{
  "n_layer": 16,
  "d_model": 64,
  "head_dim": 32,
  "norm": "layernorm",
  "rope_base": 10000.0,
  "qk_norm": false,
  "bias": "none",
  "init": "normal",
  "optimizer": "soap_variant",
  "batch_tokens": 32768
}
Each number is 128 + 24 x the weight over its row's rms, rounded and kept within 0 to 255. Layers, rows and columns count from 0. Numbers have three digits each. The size before them is the row's rms in percent of the matrix's.

# down: layer 12 MLP down (transposed), 256x64, rms 0.102, rows 106-205, columns 0-63
# up: layer 12 MLP up, 256x64, rms 0.101, rows 107-206, columns 0-63
down106 113:141118164109101080115142105158163146143108108107122130115115149122116135082149124144061153106141103124163124125133172140097137157139111130130175129119126146150122136122135136080193132133118093
up107 112:141078139082118090141108149135159095175122154133124137146135147125146100146153144141125131101116124103093149076117141136115087166105133086104131135141123119105145161129152165153168136111152091
down107 120:138120124104110117081100109135111143109098124182117114140148121137124120127138138147130160123113125129123112127125093109088104170142157166220145155124142110143155140145175112114128123139101164
up108 100:134134123125149131172144127132091135102137157122128134181100127143121083097179112152090155111088124118147134132155150150183114137128124107117179130186107140125116147097141129135127146172128135
down108 102:135126133114108156090152085127149141091146128167143123132136132091134109103121092139136129134156173136102094097120144155163130168133067102146165148163117121127140085159128116117138156164139148
up109 106:103116115154180141102110127133112128116145139097157164106171147102127114121107173104072132111162107121146135081142161106113142155120150144116123139126088133134129101170152147143140121071136145
down109 104:134113094175115129169159134133134143139163122159155138165123138125131109129089123097160142146108175183152154101095140165154117109099104127106135139131107117131130128111139089099125153154180126
up110 102:137096100133158159103104130120139077135106086102098108163124131123105124128134089153132084125081158111111135095148158136143130116163159106131154151101127119140090103088127116114125127081098111
down110 102:156128095147133165097091108128123121131108149120097122156143167124096118132139144141136119099158106113117169125145115096154138114122122140119140098092125112102094075139139084173141198115108116
up111 102:147148103121133110131148105134147094127127081121101122110089122080144094114128170130135142082121121111106140079153154127137135147103136117122110065134159098112112122097140117137154104126128194
down111 102:120101105075151116160169108118124136128140131164157105151149125167139137119172104124110165175107149099129111107087129123119168115142122145182133131143112109149099174143143125160151124149110116
up112 089:128085144181102145099105121128142139144110103099144140113105142126099123110114077130156133175135161129152116128076145132096115118108087164092125115131140150143159159127127124167155144092126093
down112 101:145112154146161161110087110118135145148146140130131132150119131131185168126148112110116112118180150151137148125157075168139095128128164125113106172131177124136111132111123089116113122160156093
up113 096:186152155112184133110153112127137144135111148115095106125158129159119163133112132132126097105130137107130125135088136097094098138165132161122148175129118123146139091118155146123123112062093124
down113 097:112138113107165127131107090122146103130111143134084118154164189124101117168141144118116127097085119092155156148152152097115135148109166137175111135129142109133094121093130138156152150092112147
up114 105:109163190094127122117140104106141126143164163115133169119099131120112133089121088112113084145116091150133121194103149144106093149135095118139147120151130150133130121116146120115121089114110090
down114 113:108121144156163154140127174106128097101140130141140131130090106124125151154146103126151126128102145131099190098151142070162129134097130121136133144127113133108120103147082125165109066121123092
up115 093:112081092128150137126130122132117123117133103114156126082088116124112119143126128118177108126119135122175154167097136136163102127139061105085096131115111109095115172144121108109159112139095124
down115 089:099125075180091087152142115121138135185137129100105084081138153126123123160128145118111172107147114136133119141153109122138105118098109094147091120117139139116127115139148134089152141174115124
up116 083:114097116124157128103115148151103097136122129077142082138109134113110181140113122150117070108131097105136124127138144138139138123177132114153083130084174127105151146099138112168158099141118119
down116 075:205164137156118118133164119133174124161114148173101101147125140103111123127149132130137121138094152135120108109146120120090106163110099137138130159141133147158156101166106121131101080100149135
up117 096:100132182122136117139171149139133156130121162147118100154146132130108148088108088092147139119115131141132094121155162157145137181154114127102159118123147119142160091156104132153135067104143115
down117 091:137126123156119177143124131140129139146109127070102114154113129149107096118168124131124127146117099127140171154134141098154148159161168116087153162120112124093126109187125132104141117177157151
up118 095:136096159151107134159133135125120131139123148118161155095176152084140179145158148142082134120144115119124101104131128101121109154127088144096113109133116174126135136142104144141110138095091064
down118 113:153065116130124125148136091130115163116164130131096127091139129126152151107128131149092169112128158101130106093110160133157117109122165155107116120097126161135140179072109125130145138097114157
up119 113:099082134157110121111159159138115139135114136134148122141093111095179116135130141111095118103129141126125119168140127142111159130188177140154128121157121140130153189145130100133100158087151103
down119 127:111130122130154142154091180175112141153127101134111135136142121121132095146132144125170150097147144098137167154164160105127124105151131111087097131148122118125116156074097114153139169118080126
up120 099:050105169159109136087162140138144143108103146123177148126131132145111137120123140132162105160110129121117133152105093099139128131132118121132128133126152111064136139159167097153100108144154115
down120 090:147123136121124136147128134100135154120113154120197089084149129121106143078152153123139137085088116119140104108118098096103090132171099158139114146113163102156109118137108133114094095111124140
up121 096:086109092139151153133118105150129099125125138131157101142110135143116129149130136131138117132128133149090142138098172149075154146143097108105152139061112104171137146119081110154136078119109101
down121 090:141123169111158123118122131164118133127125168186104133119116142149163143147094151112152150165139119141127094117138151175136176112119108099053138131145142120151152131128128122148144154135157092
up122 083:139108118139107153098126138124133158112096102102087107103153111137104177134073158124135128103052131105131095081096148129116109130118115107124129125113132156137116110139105127177120159114116158
down122 087:088173115122078123087143116081106114165078117102112075105116097120101158111122091126121123126090131151125125146100123106116097106099126093117120122116101111123133146134115123119128119077113147
up123 100:146110121107128170138136089136116105111127144109132100089092146149131144122150160096125130136112131148106198111132173089144140137129091124099128120117079125157114090141134121094116107102081156
down123 099:138140135132112119085139138138105107113100115139131204099159148121159130148159164124155121145070123151119119164146098132095110120087135129126098105104145097134134122112138098164117133100083145
up124 095:107138138123137103143083134144102118169153131102084156111137110074110120125141130135106117099131150101086144161137116135136143180158103082147123110155105120124165128065121139143141128137139164
down124 110:109134162106103149154134132106155108133108174124128136069132150129137147106113145069093139122144102195150128108139101139121127133105166150160144120103150139149124111119159155133124133160140081
up125 089:127125112149076136101146132092091162178151145119155137120133114126139141085096142113104175136135113120134121117111123124177147099136117107129149168134149154164159173087139115119156095119105112
down125 103:114138109115124145158135146153129170120143141141114117152096081131131127124104178140134130127114060096141157131124110118150169115129144139121155149149155127107163085122124192122151078108143135
up126 093:123095157142104147127098145122109133161174146130136130103130168102124104137157138151131083077165103151156102086110115156169128142141135130117121135141151140168144176094127130119120085144163128
down126 108:105146142094137113125103146111127141134107133143141125110121142160121115129151124148119115112133134107120139129190087081129132190095126109110146103154093129138143118100082054123142142166097148
up127 103:128126115175115135117083126104114097176139133106132140154082121127113156131143134126121112089174156128097093112121178116128108156122145116141139187134128120104115171136140145148184117124124160
down127 097:128105097134086161123161163172115140080137135107168141112130079135163098112112144174162136140144135123132126163111137119135127107174091140153131159168110138115124114121110123144135071119121125
up128 110:136077140117150116136089137130123116154104134148125132134095122168152134096101094129113145188110119146079164132134129129115151129162105106135153115121163094122162102148157145107118113075138086
down128 095:123117126161124125139148127117134089119139156129130087122139154130142122084126105110112124131176116168124127147138077139170131086121135110103164091082088146097136136156168120090147125139142079
up129 096:094145126118130150157133089161120136118103155133140139122104159148123108140094189138189122124133129110153157113120120110111092122160145095074113084140107112112128132160148114147130117091093158
down129 094:133127140116118172116119121173137108118137125159113162116108117127150117188162119159141147100165124101140161100153174162194139134144141122104098100139140156135139116116119113138132135115072144
up130 105:164126123118123111127135073126145122123118150143127143143151116132137099104111133127121109160199116129142113149150129103100078146151084097126094150127164107127100105154081123115118109145094181
down130 089:128108129151138131109096158111153132172113123119146146128113142139107038134138123117143157093124123120102138108128162120143091184133141093105133148087119132134151086132094112129152154152096131
up131 104:141078119103136157119159096142110136117143133093088128070121095100129151092117133125115137158172122137115123117082104149117101137119149113091118142160161137104150108163145130091143108083138122
down131 108:093080100134105160107128105136137106126162137096169120150119115123150125144131091110117112117107156120121110102063139148108119116110093138112167128090143106140130122182168121117127079138152143
up132 106:142123099112177094145113113133125131120088139161112148095114121164108100150128100104089105130097148156101146128131105160088112114126129175115126124149127171143122175124102141098094101108127083
down132 107:125098162111112123186128115078135135135133095102176145131158090104149125119129149170090112102132141121141136126114116144134068107148110168133169102128121133159108146146105111133128112097127168
up133 106:163156115111148151122136102161116132158155126115165111134107107088127131106119134154114143103122166137157115146126136149142177127154158140166131106158202098105162181128155142133123137152119133
down133 108:110129123118152113134090158071178129114125119139078135158112139109115119155180095144093131144103127109127140122145162083153131144106157158107111150126093109147100103140090111124150169127118127
up134 112:143137183142142193122135152129127114166110153125149140123134106145139144109179168129115100141114164147149120125084162125145137167126144185146101130092158142154144146136122146158116095136129127
down134 095:202159128137137082141111095156131144150112148119153174134140098142144102127146135159124153142105096099117114143149150106111129147141128101173130158158137117110120152115142164113123167105079130
up135 092:138079111115105126145102180162140133146139129129168129120124161149144096120137123129108154111139159111134161152124139126127126140127118137151136101148103091171130169077133110157139091107065165
down135 090:114146095160144108101128141126113080111134147096184076164097141162122086136198130140120151129142144135130136105141134110132105114133135097091143100148142102131120135131110106135135131134104076
up136 102:106111138126103117128085126081134128138137116092132137155139120121103122139104137109142133138116162118107138177086180082113121156157153075148136120148161097155138138091147122116089171151105129
down136 103:122137157090184080120139162095113108146101113125121137154147133138144120161103140141103161136124179132089105135105099151097139141108141150084166081131105113130132126095124105119160140100145137
up137 098:158169105110142135085116130123160160092122160124134114137106127160152136096143111121144072147171146114106121116077161106114105147113163097118125113121141087115140114155158151109107100091123150
down137 104:100134148113180137132127129154118115116156079146099147100199134111146112155146156121122113127097135142136147095169104119138120139150115121144110123143173133143089102078134154157103151140101106
up138 107:109097132122084082149103119122157150127065094107139180154160148138130108184135145145100112128107097141128145112132111114147146144134090141123149122111177130114096148117133108159137165130130127
down138 111:137085151147102135115140123146116172107158140150088131136127147129147155130111134109167148129139127168120115107101121168113116142078123144060145146084141125137120173166116080143145123109144117
up139 106:119149132125131127113117145153144146139149143133102112162119131099147088112118126099118147106173095159073156161117106175145127134099103134118102123134127138114145123072118113140101179071095137
down139 116:099161121095146127115139115144073115098127136117161127097116108161127148117132133118109117178130198160128119174140147110113145157150102121110139098107122137116105178138086117132098161131104123
up140 096:153144139105095137111109082165111110133135138104137158180159102130123140133160121137123093136125115143124170152101133129145123138098099166156090097147140107127182149088154149139102148150170134
down140 082:115113179098168101147160121157122111141138094149095118128111092119130145104083103127116149108125125172133096120128130073102155159115139127093106088085123133106094133133106128121132140077128127
up141 106:119104127106141134127150119139144148128086065138132141114142108167109128131150169101129126141136114118119156138142118133117090148154156122083117110178122134078136114163120102107112150111055159
down141 117:119088154129101146130116162174136122125107165107107093142115117087122134140152153149116167110137111151163146159174111089122160116152149125145131116158124177106125140129131102137167104124079159
up142 085:150119098105172160108151088126109158118103137123149138164096095135178113159122127114133141111096133130090099127123137157163141155138119139111128112109157073106166157135096136104085151123103118
down142 102:116086127110154138112164097147143109168108115109137138113097102103140128169187144138170144121088121134114138141081118095103121142119133148108096085138141103105138087111102139107116142090116104
up143 095:113122121170190148131098183125139145138138135085126145120145107136131133120167133137110174161132125119136110089133192140113123129111149112085107155077130144116095129120116124137115081128127116
down143 097:093112151118145125132119151136143145150107149109080142166122105107118103100126151112112125106114127132103130122127135141095154113169107124201127091071138154146175134103115128156132078143106147
up144 110:097154167108176130109126110135120095120138109096123153117149156166078165160109107100158094124120104127129123113085138079102089117112134134088149114147152138122145153138160115106153133126100132
down144 084:123124156137146145141126137118128127162129173105189163103092175135092121102110108139150108131104133141116112112117140071120127114106134121130124141129103131138148163134075113147099081141109073
up145 093:137140126111133122100134125128135125091122136112113138089096148179134160141125116090152131109167121125138142154115127101093095085182128108142156142141139117106137154154138072120105066152110096
down145 092:138091146087106127109144124134099103131120121159147109096142117099119089084120164112128140093132121130123116125116097182090105095153165095169146079125176126157144127117107126130110136154116113
up146 092:128112174158164150082187089121105104138107134101142122120093155135118152128098142127165106148132134156116124141101103153140152101132142201161114115141126133108144145109129141131145121131082133
down146 081:104109091110116113099129141142121098105124129174045137110138140146129156125152131088130109133113175112094151151120151113179116130142115141160111132126126143137143114107088122127127149161075115
up147 089:129148126146137145124111123147173092101150135117092103100129137180093135111122154126138117134059145120113141082119121111120129205105119132075107141160144145139132113145125102112125101152131134
down147 086:099130135132117106141138128111186139143117140133102161123158094126116159118114095133214145161098151155119155106131152158118109141103128104101125123184113113142090115133122113135124107123131084
up148 097:104127136151155114134143116150126126141106097174121118105136097151133133118104098110096177101126114163126132083100170108158126143150128079124145136138130092131109128141064122122159097092092146
down148 094:141105116147087158110149114091087107137108149119110136170094130123123113144140132116146144131088178081110144143108168153129127142167144110157103145143141192119121145142105124105131077127138109
up149 107:098162166103090150145148167140108126143161137118138166177136152132146096164105099132108132128125116137121134134092149103168082113100129109075120154125127120107107128137157160101162125116123162
down149 106:112143135143112130110174162128113135128118087167105112151125133141110138175085126133126156129103131137122110123129138132154096091122149117040103183138100099124119112116158125131111163145150116
up150 098:121148156171113123085127124151125139125114150172130101170133124119133146106183166154116156103165165142134126141097161128148104087164130134141140140115119107161144131110103126138158118100089175
down150 095:116138128118165149107125133105170123133115149123184102126109117116102176134156088128110145127106101085107096138122120133100143127175115158156136163169126131108130083136152170152115123088115108
up151 093:081115093128104154150149112106124122157095115176109089128130165062109182160090124138129128140127115122170088140113124136111122155150102114138110118137142113157113147106129104123141156144106148
down151 090:092122176108149155123150108095104132166151128116098104099162137143101146152102110127111097148116121154130173097145105135101120117101124107134123105128132140096102078141161138161124153141174169
up152 093:149155148170143113133097133113144135137128113147094080140144117168112141135104166104099155115146168125075119089099153121127123125138107131080129112171175115131099094134112145110117114097130162
down152 115:131143117154162137157084186108127128138155136149124139108118112140119128113118153077116106102173156151098125109134120135090190121118087144120112088089137140129115135165128163117116101162132119
up153 101:163130137137156097114142127129109122131118188123109165095144157081176126126098131115151151173142127127106128100129134165148110146124084144117129132112144084125176163129150096144097138103155135
down153 110:159118127093099134076113084093122131184133140143157134131112094121156116148159131140158161149130136151137128159142129163129115133113159077174133114174119150155092113140115101128125101136157120
up154 094:089132152125080196115115151128152137139144140137119130131137133134143106090092131106135084116145165067108136129133157124087136117163155168131115128169102133131112160132117111134126176135106135
down154 096:162115089165164179103138132122120128090074093133078132141145120089137132109108131110123146083136148154119148134143134115115144124104152107146105089151119115126171135120107102123172145119164148
up155 094:137121129129184165121108158101117163113103102095100175157085106150107124145169136162101126115123159108130103098124105097119100151099111105140091119125111115151124176103117101133130132138103148
down155 094:124103157109144132094122175108118149158123085127066146145123078149095179129115107137119144106137126126131153088139157121116132105135122127178144109151106130149137089116137085099124127128089116
up156 102:109128143131143136132158098096133070121108173099151154136096167099151154138132101168115149128175148136123170149131141131150095162144140167146154134163129141155109128127158122139154096157107112
down156 106:184182153086113121171145136120122162122138130127123151121094149128147135088145117108124167156125093110143085123137133107103147124129134099078137135127113118122100122159102095153110131069126139
up157 099:168154111158151092110133123170106128142127146152110113145134197136112097117110100136125133078129139152144150163143116126132120175081087137134118159114111147134113110143136139135072107119152154
down157 098:108127122145109095114123113090150104129137138130121119085119106152175152130148131153128133137131056122168178131156130119156124152131163110080134103116119096123163085110157100127141164129115146
up158 104:160141147120128161116152111166119140151119124113126148103094101127114157110146090121138099113120118160106112132098174141101073175096078115139093128156084110134152152094118150159128117128126140
down158 111:125084086150182149155149154139121141123116136135058143144130103156147153118161114147137155120140137114123121134146167137111093142153144127090163105164129108113097144153115159150127095140113091
up159 088:150120124099107115173114134101115148064116156090106125125135138117138128121118132157126086141108147131094147133132154093129103101166154117113156104131153124107070119098158154124100184145121109
down159 090:134093148153152165101098119177088164126138137125148159105181156118125152099137157127110148118132147146119152127155133105164164141126134148185131116131100144113082149145108124100128113091120104
up160 106:165082143094136125198157140152184157129129142100117127093118132130113112133115136145093173155098156155123113138118145191124135074147124149129139114145134122110128146137132135129163116137133120
down160 097:099125085115121138083109131154127119164080140134126150128121122132168114156138144109144132113157105126117158085204144132140121112093151124164111101130149148109159126151171152162141126105144146
up161 106:086115128102136143097148183117155129174116122146095126130133143135135134127109117158110168092119145120158133129151143139135106138130129120120161153115116127122130139065186086087114108184119139
down161 107:074135108139147147105112133140157144148082161115132105095113124128125141097145099160147164169153101134098113087119094162179158134160138157141120134121098110105138105140140121105078122136143133
up162 100:118134126119159198098132110142128148123122086098126142147116087132147120132148105140152129126150142179115101172146147144150083139084106117129118113112138129143127164153099150141124077114081135
down162 093:139119105155143098105101140127135121129166157129130142154097132134083194141111147118094120128133136156153118127105119129117087127128086164162130127161109165156163144097059136126115116127102120
up163 099:125146136145148094163131098112074152094124151075123154123122100143159118126144148125081123101156147157093160142165133088171114150123092111127113135083116119127122137149117135111119162112140156
down163 105:075107158123140101103100111147107105107065119132099110130114132095092165145139126108098139094139128115142116122131148098125116127103108118150147159097095136116144131143152061154162100121117107
up164 105:131146151119090128155101116097125088121126127133116095095169148148125136139115118192132148130127149146101145147146106056185103142131110118106115154179130127117120101129118153144145103108111108
down164 107:133155144141109087131150120136083112145109141144151105096099115137132144109072144148150173105148134175116153154126106099089145131116112116149138155134068108135134119133115112110135123074163156
up165 104:067132151098116131105141144135162116105121137124132152129104128133126130137139119144136085088108103101118118096099137141172120114130130095091156072090155159066122129126125128093120114116156166
down165 086:123137153105108121115098109110117100155091117101146146101124150138158126120091140058148095134086135146115118104107106109102101085106098165168142152148108124095141145140131179116156117131124134
up166 104:135140130136137122076119120151142147196106131101106136146124156144135127122100133127141144119166150173078121134136145121162134133134115153112155109140092131107159118060071100148133125147135148
down166 121:128130172139143183100148150113152104080158138138101132095132130132129136156141081137121123126148117127127143131136139129126092145119071129129102147110140150144103137166171120123133177090150072
up167 104:154144142132129117082127120125123080147140142159173141091108109105193108111133098115118089109169176156119122142107133133090085159121110152133110120148112116138148113105137114101112098138101110
down167 097:123116150100142124098116145205120131148113100133140103099119120137122149124058161135122142089136117126066110109135093115178159141112127102114122147109110123130143133159118138120170129142131157
up168 100:128152089120152140163108130094085112133138131122121142136093115096125129113127135157133135095080132108096123107110175120167138105063132145121112093101130096146115120113106072107099127142091134
down168 086:136114155120080133131141088113127152131159124102169116130084088082119151143107122131136116098110125168137145121091132183137169107105116150132165130106155130131126143163083106138142129158106159
up169 101:129106116102116173146147131138110099134091108133129131148146125152160147138125143095129132150134156165123140113171164125106140176105117072137161170141130153165145089154116092097147089110119113
down169 095:103113152148130110150122122129076167200124123113143118105109160123121133099088142093159137128086127144110174119134135121140121126190136172093099126111114155126147147122094142120115136144105137
up170 108:128162103095120117147159100099106157145104087159127084089132149119120099115130170122107142120140114164144141155127101135145137121105132147097101127092117090143163112092131157085098125095152103
down170 126:147161156113147111125162111138114154128093124145111089142122118114127127127147186104126151127105093119141151120080082147099127105151125138150163121097091168145174164134124131139095122176144134
up171 105:131143162129130124147125108127110158109075104119127123132092159085164136165153088140131163128144146149138121126154144151157094127130124154123115107083116137072079095131167129158163132111148127
down171 114:075125133143114098147154120171173131096140139128118126104148154132119092101108126146109137147134115138077135173161094134154157136100186091092158125176115138136124124128132111115155126142110140
up172 108:106163171103111139124134125152124126106090136166093161163150144130146164122136144110109128107155132140153134145123148153116104178123126150135171122114117127102143154126168083123109119152114054
down172 113:153179052137126126137143094107130137135169136139128102121127138084093122151135108140136170162130181153112142136155140157111086118118149145152126138126147176105119135100113147125118160154134132
up173 109:124127110083113119149166116137111129182114157109126125115166121141129134145148135180124159151173128177121174154136146147148128087141140156093137105138129133109129139099099144157119139180096108
down173 119:117149129155128205113089138188121114110102130122113140166119092105096091105113141148134080133129116137101081099108142120142156121104109108123098142117112114111141117099127115161150120156106129
up174 098:130171158147135130182098131113137140165112126105145104137130127146104105143103147114092189109160124142106116128137102141136118125166109146099112120134147142107148125159088129190131165084121151
down174 121:163123156179098139153118182130105110128163141163093139131134089097126161072135153111103126145143162125130137126116097126121160140132097127137136112107109130055106127112131148144115136161134131
up175 111:094169146105093117139138120109132137128059155138119148075142118145149132088145144154130091096102115126126119090130145155113128102112169162085133155120118104167117172144153130113122129135108135
down175 114:117085147179117152148169086132155162138124131154128139116127122144150127131107149121125098157133140153167129118139136124186109121122143120085129092110103124148083120190146146150114158165133126
up176 108:103112145107122152083141153139099137102134125105130147118129127129133154095133160095063100120153145061098135125092152124111107108126118116126134106147109158053099134131142142113103154129119132
down176 096:154136158120150132114124115139153134166113082149158149147141090116154159140080128104158142095118148163122180110096111119175127125142147126154129137087091098155093120101119153140109118119163126
up177 095:148074114151126082146174122126139144092138133108129157149123128120127164109108109123130103123130166194108113162135137142124168145124151140154136126139167121091137198112115145140095120142127132
down177 082:073121141120102130100092115164073082170089144137117092101138132131135115123135141153157137144103087117126125104144138150165126120099148102135112124145126111095109128110123148148068102124102149
up178 096:173126168115101167133150123137135130108145118123121153125150102121105145121121146173143143132145102131079138122114152126195126113140141185093108130143135138102154161143147104151125077101138168
down178 090:129149124089150117131091109076157114108111135120137140121166118137118102125130168138122151110152110083125093126078157111163123105084131133155095157132100149123104141123143097143095160132179146
up179 095:136104145140143120072084119141150114158091108124136136139127148107116131159103117150104157099085122150115134093151132149131122113130093097143137110118132125150085123107059133172150158097125091
down179 098:147123094137124099097114166096124126109144129121166170173097148096092110187163127104143145161066140137139140142122092135119118112132142144112115123156124115118121155124145125132084143105172130
up180 101:102113126123134138116118106128120100159129159129107091097125136089117115108135145092085146115166149110121119114117101123132092117110153142124068095119113119077113160124151161103094174134179142
down180 094:111150143122137100137144128151073136112129117124103132165114132121114136107142086127152134166074118138126174127142131131097189159138098118168151140146085114138143092140139110118186121146129153
up181 097:109107188120115135113168079153145124128093145108145116141160114093162137134145115115087139148176151128115153130132107136143101114142162115138099094126080139109119083127117116160138093145127093
down181 094:170145137093140127165122109162134154124110113120125127085161128127122142133079143073112113180117131119147096131101141144102113131111154142175156074164159150145158110100132135119119117140134154
up182 106:129092136091117146123123105138128124141141131123130089103093105145114055140195135135118138096141117142126153097179133127149109130115149163119122153116083105124126131100117155107113103156081136
down182 110:147130084117144122128115154132153109097065148120123106183115114093153182125121091132077092169095145151124130135094121124121116121130093129106159142146125127128151141166159147110130103134131118
up183 104:115111129116121136114104120131167176101106163110114133142110074166109111150145103141123095105170120125083121138126155161135094107138099089134167130139107102153170149114129138134090153153100146
down183 094:167124129112135123120134136128121114133096162136151159106136137134090125108046141107171122127121128120143119098134159123095116125134087172155116099140150132149153150149092149133138142099134194
up184 089:133137112111189128147124131127129139116153163141145140128102151145124152121137107142132154168177128181113129162147139139146079158125131120101142146103138108118109129092182177128157074128135125
down184 087:142093155109156112107137151154117098118128119147128128120114164143109159142097108106132119151098126142154108114086202089118165111116154129089162148148118161134154145145123143146172146105138096
up185 103:121095085134149133128104156139156156131140118164134114131121156100141123145093129129119131097113150129081130147145157101155137166132136144123159139112139108217146097126171144130080113108119117
down185 109:093100112140128151112107091108177094120128114136168161152167147107158138110110111091145127100122132162151118136154142199112129113134152111105142097149157135139144109116176127130084111128125135
up186 098:089120122114163130146139107178141141128116123162112110137103121150105132128177117112086113122142117138181127146116118130113096123114104099089080141178146125086086119137151132106124103091153154
down186 100:127174130131154135150110135126112118128122162144051124088121113113114138136158117140117146091139113128140122094102128149108148139181112122079175123155165167117099107143125088112124117136097144
up187 105:138094131102132153095126142098112187130113085126148137110158129110137097144165148117157117112172130141100125092090109170152122104142109174131141134150105138111159126115091121154126179139139148
down187 106:100111112147152098163113127101128139130151146134163187126125181139097136100121109145145159131135108139112108112173136114101158122136119137077131116115129117108086125095135099136172137101105074
up188 104:177083130119109142153178140145157126142103144162143125131139095141117132126106170141132141100058123113154167115178131119141139135143128126119112131081136153143163098148098103119148154131120106
down188 086:141111109113109155125110134111086169120100161099153137166114128115134127141131114147145139149097185141146106122151157122099122139126128155091134121106111139189145156185152100126090094102118114
up189 107:178155143126096116104128107131163123076155152138134140127075120150143072138146099149071128110098167127141149138134129120133105105130097132093116126129124099094107101146146136125146087100112137
down189 117:110138131143188089125139133087126143112136126121159107098091160126169099118142100122112123090123136150092133154134121132127132132067081135119138130111125138083094132158189110124132144134109105
up190 104:149164154112102125122147159130139123150096165121130147135145134095160144146136121111172104120123127134137120124146168153093060095128074102100147078166141111080125137128123149138131125120121100
down190 104:126131123133192152158117081146130133125125157154127109136128114127107079113125138158135145114169146107088131172149147113118127145151109121160098083113119160128112114107122094138145111118057127
up191 099:166144143124126120132115156110110106158138126150143078152139134107100127137169157098098138101141117160108076168133171120122158083142113167113129135147139139133123111130082152116118066117132119
down191 099:103122103129143129110120132109163108094091153159139133108154118148121133105122121134147081138174122074113139092140125130150149143136108142108119093129140125136153107150175113184152113075083105
up192 108:138124115115086114178122132113131144120089130126083167137137149118148098127122109156109196130156138113127112164162135152138083151144155127135159146144123105153151089100133117143131164145110083
down192 122:103126173163104104148094112111141073118150134148112142094092131174138149162144116090129129147144141112127127119120146149107104101063158150164112137140132127132121149154141145125139131190124137
up193 095:102139090173134092147151111078146138094130127128119135149080103115074082151114106160136160117116125163138120088118140119142150125122095095130139137154097151150110166127116139146137149100113100
down193 090:157142065156123106149125107147138151118132177107147081136092160104119091155123134098135111167129137128123122135101128137153117094111134126120129129101167147097169128102133114173102172149146139
up194 080:150112142093143107120148108168104154141124110115130124164109060099133131140126144117129167100057128127165136135079125098097103121143167124135120155094134141108101132119132121099145124150093136
down194 079:152117112123101102182131114124109138120115173124158140123098109118151082127097089059093091150107147175107146123112116118130115112120105151150132150107122085139109154129120113138152164119141148
up195 081:105152123113135144182114144141134075121154096176158124071152079102152121136149080137114160125169101111105120134127137120133123155123102100183116117137146125100123139143122163140125119120130138
down195 071:155119122147113157123147127127093175136114157112128116168141175149126147154126166107149113133111118148187149129140156135105141169121155115130145187141188116149142147137136131169157142117147115
up196 095:120084118114122112113172109124163154105175100126126081178186138120129108131093130162104096128130136157137158127134124135147126151134143109113148126116154178112116115122107151109127091099101091
down196 085:150101159126116099123216138113128128141144116124117095129116087079141154100152139128098118111131127135103120120151066143159109097093143124107144125142154150130156125095084128112129107119112116
up197 103:113104109160152124138131099131101115151083104127120095135083107132129085136113061134105167136123161129129119137132146138092131160121095095145153149107128162155090073095120138111124134111134112
down197 104:086126093123123121108135145072134131158141115144145114185120137152078140114149159141112135112144159131119070098139145134113121122111149104128106140145110123135138082097123121188101139161131094
up198 099:104064130132174091103079102120118094102123084120111149123128121107123116118145132073112127153125129119149079126109120117117082103139103127102176125148154154127152150165136112116123126138125111
down198 082:133106139117112131135098135080118142127138132127120125130112127104163128107104199149126162085181124132138146149106135146119148129180113118167152158141075148154169125129142093108122095099124128
up199 104:090139143108107156141117098127152154138084157127104109131128076092156156128121135169087134169111130154162081121127153101114143120136105137135165149132088133152091131132129124129141096138146080
down199 086:108125125134111169159108127162140082091106174150142095110101151145160115120148157125155095130128109127130165135166158112113152132146077151163102134126120115120140137098112094119142130154098178
up200 091:129101141132121120136137145129129129134116144114135144132109105115144109084115120097150123168126127103129158145131109125149092113145136141132156099177110130145195104110181084107113174123091064
down200 097:140078129120157112106143138174113145126131146125075135104141151118121144130119172138130123125155112097117128132090122090130187147148100136145117152102091123116140120155138071118180140105166138
up201 095:165130107098097078148136060112141105131128118176155129135079129113116134173102125132121144139105155123112142113139171121161118082164134108146136082106135129117109119123139145169116134147112119
down201 090:115096120149098122114096113132105116112149093124158126132115126089146126154147112158120155106183172137124121159195157131125151139123138108142172117094119162098133097129143137109144096144112174
up202 089:127127121142128116126103105113095156150125094149122136158062108109106121139141125135131127137117162152121188158132151107171117145123072153154139115093136123169092184132115110143109110140148145
down202 085:063110107130129099144136123157174165147152117128068110142122145084144128139128164089138159143139131132128137117132139117163106110130098137124143083133142108117090129156149138108107113169106088
up203 107:092128112131120111091158131119175132157093108174125113111102157117122148162107107149117186124116117097089124152140136131149137123159144103121161126147141164152092138131155077113169112103128126
down203 101:126110137154149091091104124114081102114079117137189139110108164113129160175132142128102090137132136134070131121154117127127141131143117152130138124102133092115133140090119174108108163146106118
up204 098:135080118113112120152141135114124066143124101145108135075097143150115132144157097145125154149108112143116129139145116135158118142105121120086148131130145117153102190133161137126079118167124181
down204 101:178137093128150110167198149137130124121127107113095141122097147145144108085123175145116114125162121113125103159140102161145121151148151128108132124105156117123178146137134131102133141111123187
up205 110:161144092113100140118143147131115163170118163144139128143128073105065128112109118109112132113149098126154134103182127139116131128129123152093195137158117105108145114109140087139131122116102106
down205 108:151120123135174129133122163177125167144109105107089098140137140111076119173104116123123138096109115101123124160105130136155071074122111143129100141107162100152128118157097103130125106119123141
up206 112:094095115104140090140136099129099081136109160099091129164122093112116147096123114124116117155122165113143102123138186112085126174122152105127118092128168105107139135134118124148112133083150123